Weights of a small GPT-style language model, trained from scratch on English Wikipedia: vocabulary 4096, rotary positions.
Each number is 500 + 25 x the weight over its row's rms, rounded and kept within 0 to 999. Layers, rows and columns count from 0. Numbers have three digits each. The size before them is the row's rms in percent of the matrix's.

# v: layer 8 attention value, 128x64, rms 0.0581, rows 121-127, columns 0-63
# o: layer 8 attention output (transposed), 128x64, rms 0.0914, rows 121-127, columns 0-63
# up: layer 8 MLP up, 256x64, rms 0.104, rows 0-92, columns 0-63
# down: layer 8 MLP down (transposed), 256x64, rms 0.105, rows 0-92, columns 0-63
v121 109:489507496518491521527497544462491465461467484520449512523513496524495477515493488565485556494529500528510516539489456469481490485493509497524533518517465483495499507512505483535455455504520483
o121 105:562500514488503501527486485504521466539474535457496534480553502526534459491525474496520472519488499457495495522467505511528467463555489538495516493466500497478502514473488481528506509523482511
v122 117:483455509512504467493497539507540483483519500446520498519512497484461490545503504486503503469488507482523479523484505514542496490548550476500484445529552477496480522469495527492455480470492513
o122 107:469504479489526476424507498504471539513465468501524541496484464522459525479520532519496515495459471473488463477465488516488490518500498503489502483462490492519472512498504436485513526504540510
v123 126:490467549532488507486499484528497543519494508514485510529536489524497531507470496458499518479496514526534473516477519453537508516470476507524490517551467516546477487525477459489444486520495500
o123 108:445496484499469480480541516505528492492486535472528475515527523463534502514501466500460486543501470521497534484491507515521482540500509461509537510460537480467487518493485481558496507507458493
v124 118:467538516500467516496496512513571506522515488521477480497504501495468508521490513526459520483483529519500496481510520473548513511532501450485500489445489521530502506516523505489573452519505480
o124 103:478500486483498520520509497461498447489457499520528505513472520468512520524518522506488447464435517522529490528481486520493464504522487510507482453517531476521495477525474528526467473503536532
v125 125:492497490499484472530497467529523510535437500530500525499423548503460519488536537527484485518495505507490503467490499469525514455501500524516510518508504461494498477489530519508476529466532512
o125 117:469523479508520507517499506485499503438504469490439486459496479518479497473536511484493478493495509473514494500501500513454484512480493475442511438523460490469517473532547489504508487490489456
v126 117:489502509475476462539488485495482499522515559475481523501501490497473468498449487509545476539491470471541482495471490480510490459521517498505538473473475493554483461516531538528515496512515515
o126 114:458490538527550503477523518459533505496474532475483534485521497509452512455537511524517497497513505508496452524551493494498509476491444500527503515493498483491512494518438489491483534503485474
v127 111:510493525484510470490572493494508483509486488498526555495489497528503537477516510492526506467489508539507487534462492545520480483492472525514501470508458562486483503526475542508489523550495520
o127 101:457476516485493512485456535521512503517510502511534505514506498463493489497481519501548494522523512474466505469500498522491516547479494500480547526503495455539496464474560460555510526505470487
up0 094:543480485474473477474463486549487486497487480491505450491497505474528523459496497520508526496468502521487489521458538483492481500525474492477510502462544488510501563493543521526543516510474526
down0 091:488500512545508525470554491468499514521480487499524525502507472532475495501502489478513490457489482526498531467520511505450501492470522485521527501475473465456503438550478508460468507507528480
up1 110:491500555514455515539473482500487512501518501475536499531495514487460460472519466493499507514461516490509506517455489505462495492525557523502472500526491549560483519504465526517512523497523490
down1 122:501469519528526491435486489510511473490488502539479547496512446483522514510533489523490498522511514513533513515492511471468460519547514519502517520538498483547487451533475481483516494534525481
up2 095:528501531488516491504521509467513526495481434458518517538526489494496529520513518507486478553479547481493508471452489518535530501497473505467497506481453532510477543485517499505508477507473456
down2 104:501461482473527516497501472536438474475512510456535497545506525500497507521503528510484537515472488475495480477525506513550525515502475494474546498484491521534509498454513512474533508511542461
up3 099:527562501472482461441511551511496513482477478502493509524530553503513515477529503536510550472516499491494498474466485464532499483528492514524491462482498499488510522512512518538455499527508498
down3 103:514490491491528465507505531484477472521513507504485479489502511490438473508509494465462478506523510541451449476487526477521491501523542479458487477545480527501501489500547513465513499500484555
up4 099:511470519528501506532519504496519530532498479484505488565491507509505477508461499514509549511513511511460513510501490430456519478479499497486459500491506516541440498492498492488543481449519482
down4 101:512439497540508500512457501504530486477504501470470473582468473489471503529519544509533478501544494484455485516452495499475492530530496501501506519508506489516523518522515500506491528530493505
up5 092:516495467475477533525518491507534543506490484481508483500523506487474543448550482504516511478534504438461505515534498492515529480519480521511496477506470539481473545466480490485479508482535529
down5 106:518514500470522512524494544506548495489502497506547518497482468518497480467489504503486513496510503459536557550479521499465441475544521570499517514485498493490477512489485489529509486489471487
up6 084:509500466485486478475499500471532529519529516505494513489481456548504537470487507529471515493490445471526465506474473499506500501494530452511525505548505520477531462487538482489539516471485458
down6 077:469510519507549489523519521457460517527495488529500461523530527514509515507542487452452522519510545494468492489532500515526485497471490496473501473453514474497500503565480505492472526483496508
up7 081:483455499496489502447525542494462522471519487470466499531489486503480505482496468520507556494502499500499458465458473489552500514538535498467518486505461516525522467530504498488468531511505511
down7 084:517508510494504566522502538526554499512525498532440471492477536467508482529491521496526472503523496488521467456515520492520521508498536507520510508493514540537522513545491470524497485507490542
up8 098:508514508468501463558513525515475520531550483472465476535510482518493486503483495499453514539491492500476498452536532485474477461515502504502531492487511521474498518498469478475520457443483498
down8 102:530519518494542500483486529524516485505514454510519506489480470488505520519470565527517501509532513512521534506477489480509510565484488475524533533431515502516469495532508463488500475519488478
up9 089:559494522445496478468509514526482475550507495495490511454548503500525500495506477527494507528520476481490467497474491539525492509508496504481563498473452511451499496496490496460512525479513471
down9 096:487501512509472505479520510491548527513526508483493457487473517541523498519481503485487470484510451470482468464498500482533529495492541496430478508492458511528477510523514510491465479434492491
up10 102:553522505519483495539493500499508546496514507484500523492555478507516490420508488539488519465448496493469499512467526490477489478501507531503498485537511549525516506508497485489502551524471502
down10 121:543499495498514571488530469519508512519510512522471515453500474489522511438493474516470468471516503534494481464461529502492482485498495520506502537514493513539501482490517468507482515565512523
up11 102:502479514448472483484497481481504510485476528479546524510529517497498491490568471475530498491501482535475457457513538540471536490503462502482485481474498446520468481506482517503521509480529504
down11 098:484491532482510548476458493496506481527550541481504534515473473531501486511514494511486523488473477547484473517467507460516479471495498460506538504431513502508496465516491516458484503540496502
up12 094:519523457539476514493501503516508486469470474468454468476479486510492506454509492508550505464498488483517535442492479489504532458524495499508501493530468497505485541495466513467537508525456483
down12 094:518531509465526475497547509509466515452494521525497499524474459483475513536522512510498537536460509478496528482481485480526500494467492484493483501543500440455516464464472515524525521521502500
up13 095:540515478512485502533514513491515458479445510513496545538545516489491486502533497523477449482509502482514535499550492463465503481478485547496490505520481517486532518519493537545518516469507480
down13 098:557469514474472523514497521505480455514487516489515514495507469487499493492532457482488454557491531487521537464548494481469527484469492471522499460527515472505447505500494507503486517523522483
up14 096:522503485526486486503494493469524512496519507515464512475483492506477486478527495470504527467482510493535525474490506499482513524475518499471413505506508521523502537454533432538492525467473524
down14 083:514481531479509533521507523522501491528486534489465458482525528527493529511516512508516442493496480509534439511497523474531539493473506500488533507508469517467499510487473509496542452525526451
up15 107:516529503547465512502483512476496489521523499519430525528550521500514503503444453475468497531529508519504533534519513507496523501505469506484538507510501544495467474503484488477531520489481461
down15 107:495472471561510490508468496531496537505523493481429519523520484527504498506505449497499547491477508528505526502484538512539471520505511458526515490524501505511453470532482492472482490532477486
up16 109:512509473537486499521497480487539496498493499493524449522499473495508438495508489513491495470538442508525510545479447497486485451507546509546473499486503502524488514501487552479494474478531497
down16 109:464481485473503494489538559509531503502491518473517487490529494472505523503501517498493486552508529488490476505511515554538541526482474467496555515512487495475480472487435492461488519476491477
up17 089:499487494498551485514442494540510534496513480494463501503517501495488507533531500485556523488473516547514500495484536500515515476475505524525514477474468518477521494443474559496497538494510464
down17 092:514461485527510469472467501547498501491506464460491531477505453496483481534504507539509493500465507535531523452508489473491507519513516512510468475520478508519533465519458512467499542458496536
up18 092:531530499532507531482474501486485530500491463490550523509518499438538496483489487489491452475493488481524535484472505504506501494494529494521572515507501488495537492536484523472471436501512497
down18 091:457519511514499562504476489487479477527544499492499510526530518480528495502486525480478511490495529521476508488489487478488437517472560512504557507497495510511506482482537488447472463481467495
up19 109:498476513536507500446491494527515452533479476489488494515504514456489508468466482546522471490520501494462486485495533546561478474513505489497497543515507499501510490499448550491487479488515467
down19 111:526482492512500500482485501512499508507501483520454536488502494513516549509472527456476514525496530447512485479494518552470509530487523451470529543549476517488511498499476501482451552491506495
up20 088:459506477529503513540457455523555502494500497520449484471512490512521500498477475523487506526547504456483534480455521521508499494464501556527498482464516519516496509492483539517491480481476496
down20 091:504551530484494482487508517495513512546489528546461505526526510542497534499514490520532510463487502552483450503514448494509475499481498497474494503495528504521530530553514489529494545474521488
up21 094:500511481486486480484473496476514509494476483517483511528515471540504503509503517490471532488504470517483529510497487494487459464501505558524470508511511473483533496484516574507514482427449542
down21 079:487501502549466508495548514515484500487502503504512517468454497498536534487503473548510451490495518499492496478501477478493461501533498491502489518566487516509544522484486505577477525494468491
up22 095:496521447491459497529492526487494508484515510506447483546542483559501514513511493500521458472510516503501507493476472522506465506533463553499480464469472487479501460493521505536477490467506506
down22 093:498513528460482524490506456502521499517520461460513533507510473515454531477495494482543479526470468537466489486531534500487487480455520522557524487484469474508487502474513472512495519518534478
up23 099:525498497514495456536480477487523510545484509489488472470527519500494535468552478481512509492559487482520552502491521528463498469518484516514468460506482460514513515513533485450522483495469499
down23 100:495464504539523500465466505501459476468533484522531497481511483495503476456486556508493479464451488512504497507530490527465491510511499486529492495487532525540454441461530497490521496496515483
up24 102:529493498526444486517485498469476527476477510532502495443492495481491521478505498526544531477502528442492530472459480471511529477555485494486537462505534514507539511512488525519491497497508513
down24 107:485466507443540433536490530454478537497503459500486459476519517472505478520496496495527495515503533459483496538506535531483494522479477516507510502521465471488519496531494507489508482512477535
up25 107:517536459508467523478475533466510544498540484502504507534471535495495459508492478467493538451500513475508526523512476531471527502478561477515522515500483511504510529449493483486495484474484476
down25 102:520493521547491483532546492505554528479507479479488509473477510511495498446511469509492457487455481497486496457507513507481487544508501495500442473484477494509501566483509515477469536508506520
up26 095:522530514519499493552456518480481487492522518474468506516519533475491513500513529473479521499519474454495522438485524488505555468525491506504521455528491481547523510533465494516497489466502524
down26 093:489512535478472520519537539466474513518494505482529497541489578474542514510534500484520527457471470507480497502523473511457511477504462517480478533499478493518496516495547506487523488516504526
up27 096:493514478515550503518540511488472511514538480482464492518483549522487556488518506489483492480511542476475488454495540472492532496511532493508467483477500539560481484498473484466473490519500482
down27 089:536534541503471464468510507502506480519516486474485523497527439459457508513505478461478518481532481446506549488510476495501476471526499529484510517487536497475506492484538511518530496470530515
up28 101:498452492491500482512491500484499458517513477516507545516507494491511480463530462491546515481465523526488483458490546554484487482444513542530504520480508504478499488510537502495452543492516502
down28 106:514474513541527514503545455488507499532491480511525548541462474473502454537479476524524507509515507511498522458498528514544492511470520518472484482555489496486522527488460492493502529483528510
up29 107:512504509530494544546509502479536483534481551484476471475518449484496509481480510528501504534513447493507511465499537491504543512464522510533462519498516521482529507527504517471479532472512466
down29 100:545473472470477466497500489486514487502547567463503515533512478499490488499453490516498523521533498499475513497440489483531519523474472538531527533496455504470519479509478503502499489534489517
up30 097:503512496498517488549459521459557494470481480506506472530525546493500489469537492503544475512483495515489513476484521484480462499461508486520530513470502501481513494492481517550433482525485526
down30 096:499478488526523526567456491472497507445518523504545522500506521508527549489492468491472519512532551491509463475513539510489498528520502475499497507446522508470494499493524490495493479512454506
up31 099:471531524495532494539471498466516471489489504487480512485526492518481451474494478502493490480510509495482489473473449504512575477551489513517538505490503511469518520479456528523521473523505454
down31 094:495508498539516497469541516502483463517493562472495462508476496499508466505540509463458442545462499502515494501492528495531537559488509490500485499515524495468497486494463492478491507503525464
up32 084:463515516448506537446532520498495526541499507498464517525499482510488510523487471493469474491488528485489497518462485477519491490467524495500415493486505483525503498508520515538522508485483439
down32 083:491512503509517483548455494520499520488443510502533490502512503482462476469511525500441506498513519464499517495518491543473483530530489494489530499502537556490506469485448496495513471510485558
up33 100:539519453528505524461507538512481488494528480513473489483477504528496483476487485489493463498513525525520551534447477511512529500474519486467430501491490528518529466538497522499486516479491473
down33 101:499472527519478531481496541454504491537504454472536526493487518489515470502534491494506477479534555540466519495510495491526501473522512548456498519469528514496539474530522486481513487500470522
up34 103:497501514486532496507484513491497489457491490462522525466499533477535490446525462499502551529503500476502540511473512475509507504509498483576450532470484543505521519519514506505521462474493499
down34 098:510504509541468502494500548460493522515520493497494488464499533469502460473513488492500508470503461492478554493486484502510494475512503511491485433514496525463502462521573489472548500486484482
up35 098:496456500491514508500508495540498501522513491535556534570546484511421471525498447516502503481481482521477489502472472487515506510502461470498488503494490545526493518529484492513510497493490487
down35 115:539497443511499465491481498503471497519500479495498471543493476504501452543502494552496530492504532487538463505458498522510483531516495469492491484507505467461460518506523523543540481466523496
up36 109:487523468453451515467482507484485464446507493492492499504516518465507508484529480553499486518542490532489540487450531497521486482499475529502443490515506514487491536511469520511521512471475519
down36 094:493532486524496534516510490495468504529520528546493488487466509490492503505522497492494539534511513469474508523576478476487519519541481493544518480511438523528506490492491470517490498519496563
up37 097:502539513471510469516517489486477492475545545500559501461460510483489494445488482507492497527531481483520468512494518511508566489513474484512481485466523497503512483530487493483519499454470544
down37 097:529483455495475495510508491502544516463489470461509507512481483515524467532525542518440514475510478501462508494500470498523465486466493506530519473514459499547486493502487515536524513514495439
up38 102:527474517502492503499523560495461537491454523518530464498488505491527499465461520482529487484456527474456542496461510526479536510517491487501476500449487530482528503464506503487527518500523487
down38 098:463524419496490470496505467484523507494493511484471457515541514496494486498493488496502498537477527479530495516512480515504484508451506560466496524539530479501486469503474539474501480530473530
up39 102:492528490529480484513524430489550484446509469510448509549489512533452481532490479533527491488512505486484509506494489457516472497452525490512499467460503528469511483500488515502506507505500494
down39 112:523541504479530493498511470522520495507467533519477497516558515551506518515487486456501555470498490508466508440493510517469490458482505481517458499511463467507499513499495536486522480537506521
up40 105:489467500508494536505512514500506465550490450492489487455493484482481517503495507493524497490517519527523571484481525488521471503442557542534491494511535506509525509500510525507507489490446474
down40 090:538485514471477501472517435505478502550484482500542495523463509525506506521490483484482489526499473508560465490508465493468495513530498486501524512448453546520509486466475493509478481505523504
up41 109:534491478500452468526524514500481495466499506512493524539516520460478536482485484473473515507507499496481511465486514521548499487493537502519492520484498452520531526430497510480500459563493486
down41 106:473458500495433511492498478494503557518527535491489530507528501545480455478497476505512496487470477520510536539507466526485513512496544474507471500545511497521477523500509484472533496546509485
up42 087:529495527507522522480478484497492534475481476517530524524545511566523496535509520522482471474480516541509500520510526500511531465505447462505530505470488529501499487472497529452522512477461483
down42 089:513510506520490523534521477485499480499480517495443534518498546498496477518508499444515518480508539500526460504524557537489500550521523538474503503506514510528501527521558506519467505466508512
up43 106:542540501502484490468497480517496499501517513509487436506514504491502466489455514525523480515547462524529536508476489512549524483536514520531492511504482475530453468517460511461491479467501517
down43 112:467522465488483496518483494519453489479464508512496465535495496455491521495478508507487499492505570460529502544544531501518487498490496526479506460458463497543454523518499467503492488487474497
up44 103:507528487554497481497519531470553510506485468481487516481501496523498528475528456495465526491530446505484500506496526516497507491473490554488472512467525496482553539475508509549525494524475504
down44 102:466478494496504497469491463452484475522487538528488490473466524523471515490506486477552484494477543462537515547534500456489515481511510523509490482514499494528492507468498559484532517461500485
up45 098:536510516469459516516509572509471515498512502569516510507500530477508491479473492540511481536509493504530508518512516463518520509551523505521506499520454529502534522485505503533529492482528466
down45 096:520509521511437521485526487505442531475492485526498525535503506482496524512515524477475488507490489524537558510500494533472495527473470518512534479530518499572506501491518491500500507450480522
up46 094:527495454510478518465503481484502523457520482496486425469494527488513505478513493536525478510477502547449498505474497495524516478515528496489476532502490518443514501513479469512476519508443510
down46 087:522444475494471472450473489493528514535474485504506515512513518466449517507515533475518481470497500476534502523560494492490484545513489501510500527473484470526534519508523496484501509467539458
up47 106:499497534499481508495500503520478481503484490494538456473516475479524527505511511530516510503522502550491536497438524457501478520542552468526471516468473492459477522498518482469506547462495493
down47 102:490483481526505470483537447526474495543462520502499549508542552534530501490511507515484478488493530488516514524465523525497503530479488546491491501537447497513489514485490525524499511524472542
up48 094:491513518490433525499513495473520552518490500445502523563497524532492478508498475487489518474474517468520508460528471493498512462504573485523495521511480487493531485490490502478465515505496509
down48 094:507476486486495525484484498458509493496508482525471491586477504494493426473477490506498473564498436533495498516510480495497522482543510499510486511484499462506479519489524516496489463490501493
up49 098:502503498536520459507470515505516513513483459474500537513515526484475497485501449477480493502569476461507508554511484461500565508499549454491477522496497491509491529508515467481514515495491495
down49 105:509512520536500497487501500496498531505509466474531506492506540455475539539481460484534520511493509500489495509512530491486511463466519479478570523548468455472499544483509484459525496484494518
up50 105:550532501526497488499492523497493503466497525494565513494459485527485518491494499510538467495483475509517497477510452474512516496491531489543493550458522523531499510512463474447516478468516468
down50 110:507521517486495516481483486525491480516480511485494495527479514492496458499542518508423470518485487516487466496505491461506495465553546546515499461544471496487499504512463457499487496551496519
up51 105:524491512476476493504488498486467494508481479507498481514536466524456489505475516528523542497461505527493483505491458472542484531487485510454503521505456485466510461505451507486555468525512452
down51 093:458480553536486478505479547469487508508515482531532491521476476508474502507557522536522536493507523483509484504502480483502521517556525550467519506473514506519496503516532517492504554475507517
up52 086:489432530458477508503560524466490514509493517507533505503507483431511503459502487546499508525451505500514537475442458508510503506495472519500513505477497519526521504501524495480512502483497496
down52 093:481511513489508480502539519537480509528497524504473509532529477511483473515529460492481495487548534531456503500532485506506498434472511484497549525512458462505509478472474451528497486521478501
up53 112:522515505519532498473496506452529478522490467508513495494525489549489510493513456541498467505548506486461547507530458511514507502511480455488514513514549489492551539481544484512516503480501477
down53 136:478482482524506505513504512461466531476461494454487503539531482508492512492495485488521524485515510507534508497486481477526471528556513505507472512560531440503534513462512527512478483450517518
up54 120:500534495458524486486531479477479491503529526490500527517474511447487469494511503471513470504491516536425523500471538496521451471482508510518485525534518509526533492476476501537527478486484464
down54 112:455457480472479483527469545506544462499514527521457513475517465520478527477486535499480489514565479491478482546507498484517494522524509504505466503481530496494550484494519502501540513497480503
up55 106:519461499487491490492501496511507527474469543503526497558508501498494421452481489501503493482486480513514506510464490499463542485527500473534475499447476458527525507509493519474528526469517504
down55 104:484489536492443472479477464497553501466501482488539539491498467505498517480539503448482507511488512493477501495511539520524496493499488509498510532480518502508531534482499510506508539432555520
up56 109:491537461491470466540499440480511508506495511500483508529502514519533471464474501516512533519540532458501470503495485529516453486486515460517498497500489475474559501528482506464507520458481489
down56 107:542488482540524499497473527499493522493495482465547478492476510515509476479492485534521506453502546474506494453537518496519525486450522489460505526475481557484464479508463523487480503530514507
up57 100:480462514544478466468508462515512505541506483493486467481530524472497495448531490508496514488499468498516463508527527483505490492501485439516549513472494453531497455511488484474515527466519513
down57 094:500528479476477505533504494517493521509548468500474530533486484489476517512482505497462497525490543488509508535511514481540483504455450486484506495490513547466533504490490508552541475542454480
up58 092:531514485489498513459509530539489500472529538475498504458510491512510481463518514528534513486511485471506504523482485484513511435563487532552509488474507531495499482515524493513509486468505437
down58 091:480494460507487514493490483512494496530506530500498475492498522526441467549443468490516473533496509431491506489514534486508508498481493515488520467499495512500521570534491525447490484491512497
up59 099:519458516533439509480492504491484521496556499501522520518473497505486535512493502458547484479466515518519506531492526470528539502497487469490520465514502540470459528490503472506496511470549472
down59 105:525457491494536461474547522488474541470482502507508498544498458457482476498478523484507481534539473541523514517479520465487482477532480530503514545527502490466506503473526491505497467471498514
up60 094:485470494514543471517532502467526490501490464531509518516494537476499507513471506492459474522502501494492532485486513504480536478429532478499509530529531469453479518532483499502526497452451499
down60 098:507515488539488498474468499490438477485480463517485530491507473497448505502506532477477485511501477504492485475509560536486526537499456545517542491529517490485538471502494496530526510471515533
up61 108:492508494529481486532482476509480559482505472445490487543518520515521501489498484472482462444475545543486549453507491487470478485486509505541485523474503486518514486521511508474465487513477498
down61 102:479442471504504485525491516511509491534518445489517485506485547528520478497482541488485486467491478508538518533528489506505488493480458562500508531477474515459517531531484492485529497516481542
up62 088:524490518458501494496511522540475481505498482515511490473501493499464471445477510486528510510497455454534464465476475477492545494489503474507507493532466483499485445476481484448494514519521453
down62 085:469470448502448476482479459491548494478486529512457505461508507475483507515480472519512504480490493514452493511488496500504499497519481513526486470494526510497493519494457494564444529467472495
up63 099:515497527509488506511508469502507467538471481497508494543489531469511528541526491504507527495501508514487587487510484480452500472493486460471526472512517532532510486508458517497458477471463487
down63 102:509498498475526534502470490502504520532513514509504489535473504497525474461530495487504503478483476509510468486471466480479515482515491572545512505539471468528538520483518529503529572526508526
up64 097:513498492500527500478529490511495479557495501483510485517500507498493484497496450510500548533547465511495511460455473482495497455495522478473566482518548504515478532458504515508500505491535458
down64 090:530538522472499532489522492497487493500493483492483474485499499443557492488529565483521498508474493492499514493465529502455478527508433490514525512479498539484488492449519541485485477490496487
up65 106:434493555561496480553510498483522523463517473517519510491497549526492517500452497504523486478502489462454528493468512484545524522497488511490527516481526518498528492504512497470496483498490494
down65 104:535510470463475510520477506478536489495485456559538461463484498482509497518503505505534479495503475535539496475484472524493506492496491473508500466431466504473492489505485530504483448483523520
up66 104:485503456493467458445521474511500511503488494500511496520473525481418442506519524513482518485503490508502486491507499456518493470480482506527516489490492494461506481488432510525501505467472470
down66 089:519446511484507528538502474470500488465486488495475501519504525465501537507514487474494494506458471494459555481513502446500478496519506521471514529488446483526504515525521445519482478477508536
up67 103:530484551522525486516500493532498513529519496445516475482502507476487523459489501453516512472492482516502527515474514508517465467517493551521506473486471508507536498471485504533492488455573500
down67 096:508501529505498477470434498478483486520480479499497494482543481515509491502510465515497482480508493508507486484493534517525516513528554443524523496486529460520491491490502421520478538470481538
up68 106:491476516467472470475525487514478532467517476518494494537491483480507516514506431542490531528513510495490522498503523523489436520507582500493497483513492512504441493495496493533508505483476495
down68 105:515510483490490505528479478540480522477453487544496473524505532534489532525488486499503511517465519448484505479517506506478508469497485530502458463496506459470519488463509526528481484429484469
up69 118:517504528515486495552511490503497552496474516534516495527535488490454486435483509542507522529506481472536509474497533485498515458487538479472497459507545493496463510484498502484516518503453515
down69 117:466530535569530517495498500541515486537520546474516480468493463489479503478468502529507542468489494488466460496457508493505503508502489513533502470478496465503480510492509505455472531532510480
up70 111:534553521525485432506507503490479539526528555480483531524500500493529475459497484541484485475503485516489491501514500507501477535510525494517464484519531505443488498517495504504489479447469504
down70 113:510531538488521493550488474467495506531514556485501488499464468438495474520531489454501552510494505512455498522508505538490498511484489543484507531509527469489484522498502545484487465496486497
up71 112:494500527530501514473473499464479494518505449505479480534526537476491517507493456468491507513503546547484548505521518496474517474494513451489441534491510454524513489534493489491486496494461524
down71 112:455514509496565514474517537476502519496532515552531481460500528518512541516460517493484512522504487482503493540488497536504526470480519470535500488485464473516519486525468453492473517499474516
up72 097:514504479473502471472519525535531467501510479482515485484469523531465509490530461494479555503504468492530488481528547522511510473541521483516526505445500488480528447499525539503479488485471503
down72 089:499501501521512461467499475457502492483476547534510514548479519517496498496531539470521504539490504484447537536520514505517487502452472562508503505507505504468474538491536498473504497470498472
up73 110:550524549540464499517501504482509522489507520442506522532484499485481524475500527494527551475517479468455497490490472525518508507492498519477486490497529482525487507457487527518527504452537539
down73 116:515463498476495473438510488508506466512465507486498511426494480509499452465464539486535521517488496479547513509514493474503490519457507485493496483487548494538531495509531490525505471525519510
up74 092:545504517498478504484494488509513497474508467510447486505522469523517490488520486447532495501459478525438497499538495519476492512520463504515454527475502532475494483465479475556507480493463479
down74 089:476499478506552529512494525513489488490513499491492469485508498520527509506490517498465483517509531524527451469491521485472543449506511471546523491450486462482556484513478515459473514538479517
up75 096:494524536514475486523526551550541503488514480513491498519485506493441517475495486492506516484470508473516474478509467483463490463519520484506508470528507542467514514551478524488456525459514481
down75 092:485508479478500541485514511545491463560466525538530503539488528525481485587538499490508510503501518505486524509476513484469483544504494535515492494518488485468519517521498518501544502496500481
up76 116:522489507461523488520504539511554513503471462515492503500519534506490567506486458477526486500498453530511524492523502478551472510481502474524499492501523519514487534477459518541468507473535515
down76 113:453559515480515502495513513476541511514519473460524484473489520518495550492492494495465494466517502490504520483513465507502480488490472484501528513447507505537505509472505480486479584518509462
up77 103:512517465514497529536502497500493526484510473434525517560532494479502506515486506489534526516500542511482488492504537478499518468517531486487451468510525481526445485525531510517469508506452493
down77 105:518551483552516536505469522532473435498503512472508506460490497528481494499497545476487460522508497495486484488462535509533482518532527514480493512474519498501539518521515522537509497507486554
up78 095:518503518497468503481509524479527462521485512463510493510533455494481584471493459521532503570507497491492484516469523513515525493502474520470494509476471523472511528475519515465483514485493523
down78 106:519462458518501492467484464470511520495509453477487543468484481489496493487520529547479469523489527470541488511523482547482504504498480520513463548537486482479496517497489461503541486493502456
up79 109:520488498515507520490482524491503496495530468474463467531499444521500529490470450523471557464522528543528502503518498485484520500526460477479535516501474507464510529527529512499490499482449479
down79 110:476517483497489521505499532511520483447473495490463451528513451516500474516512475518490545522507510548505512480512505483489485477500455512548524546499470491469485499492496509460454542507469522
up80 103:515525525510529451503484495492505478503457496513464401487500502472491498476474515491544537464527520517510494498492540507528515485488495505503457498513551532504518500501499538488471500499507527
down80 083:478466515486509488505505509507470490512503500507502548506509446482526507470541532486496513544507510546479490484540482519496541471486527515471523457493485468468475505559491518470514530476497549
up81 098:519475527523506451513501481512473491465481499510481509538501528509509507423469499492499485472497513487505528444520497474489536485534474507487507462506535526479466484500492465476524535510502557
down81 087:497452514508507521456534525508516509518493503526513476467482470476504539483495469504496476545525460489499495480469477471532528485488522489550483494494456513490507464537497499498485568474538496
up82 095:511483505507498444498497484491526521475481440498511533508476498462480523522516526515553499515529480530481509517471503500509511547512485560517494545493507531526499522482503545518499469446513506
down82 106:487529491539522475506536486482489482486469520522496473496486483530490471476510536542554439544486469475489503506481521518525487492540490503480479479488522525528523466518473524516493499555525511
up83 092:509438456525477492463465529485469462512516471512474515509490524512494502434501477507493534487495526469502463526495465476470498519484528523519476524485463520522509518459493525523492525500528485
down83 076:499543477484507508556523489504534493487495483491499503509489474482493459474472499469510556520516496545511492480546482512541458506499448441488513509500495480467494520498507464458478515521525483
up84 105:507502508532528496499503543512499489452513466529507474514496477481512477468482438477528478527516536452513543473489512491533452510463498533498512537488493504504532529515474540528509503510491531
down84 101:530547538497548491509491489500480539512564512540479475488490483497529510504479539507511532489502518537521484559557489503528493493539505475504497526483468529531468497507523507512483509488505520
up85 108:482498549528492431509500487472519480496539485506485501507494491537516501471503475519491538527490487516446517505521505498492469503464515481466485488523559538535496493488529474517544516468473525
down85 115:528484509483480553462479552508496546493472474469520484476503509484480487473484514488456455471471497511494467522453505478493506510502480524511543525536462453526501482483477526470484505503499517
up86 096:509534506462508541490494506476526538523480480486511492538516506466541468490521527497489493497492509534457535455495519480505534462514519495489480517520507479517533516537488513424524509460477498
down86 094:507477492517479500475513526514514520517467485485499528516479469479519569472498528562483455499502456545517482484498505507487451500477489504462460498508503521469521508490494510504456510530480545
up87 095:515463508518546511494499512500508521543478482476491540566514490508498507521526488503474470463484508468469515487487528534497497484521503510516495487550418491477506513517479488502491531467484456
down87 103:516490493495523491477559522510515520485428533525506494524495507497510496465526515499522558488499521478510510481444488531467520460486500507504534492481449471518516476505493492480514512504530449
up88 102:461499510486472502510546507501467529483506515514512516533465500527510546492571471513488534485513470517509511512530500458541500480512472457501531476484509516466522483496482472548496488536530492
down88 085:502533491529487532503463540466510462458498495477478510509486500453496521455488531504505501504519523490470538517493514480473518472486496511476501498515486487478432550519484507474479491447468534
up89 107:479468485472482482466487478502517473505455484520497535531537553472503500482525498545527524484457494494518533498498523498530535532469510523545476497508494528560504494503495531521523503494457501
down89 103:510525486479492532469548543484513526521472517536524477488525514520541436493487506504526534470504503466544533526527474519508478510477519519520500489510487480522442479507501507484473470475521510
up90 102:503515514497484508490548527492454490542502500510512488494493441573520532524541493466473488474506505518457474486466469510498503505474483467481499518522506503460480520460459520508521500477522508
down90 090:518554439496484502479481449540530514506495522482520490515478513500507470485474501510522496508453507485529520516416480514456506497499520490512488518491497523509486511515525530514483466539468492
up91 089:484523463510487510516497494454459508508559486479493498497522563537475507501489464461469511490529547496524487441478515524505463504482472536491500509494492500495525457530495535513502483494481517
down91 082:537457477519504511465455528499481475467462492489507492489493488494497477518518514556517469460486509512549522481489483539496499484443509476468488520516450474535519468479518485492482508489491533
up92 106:467475520481492460533537526487475484508503481465472483530526508531506498530475491496495547472513482481466499500498492477519503458493491515530540513556501467511535489506486560488516467484453517
down92 103:485488499459457493479489540534540510561526506501472501469497510488476488510516479485475468499499494486539510504492560466525479469533543529507524538486524500499528480476513494546480488535502507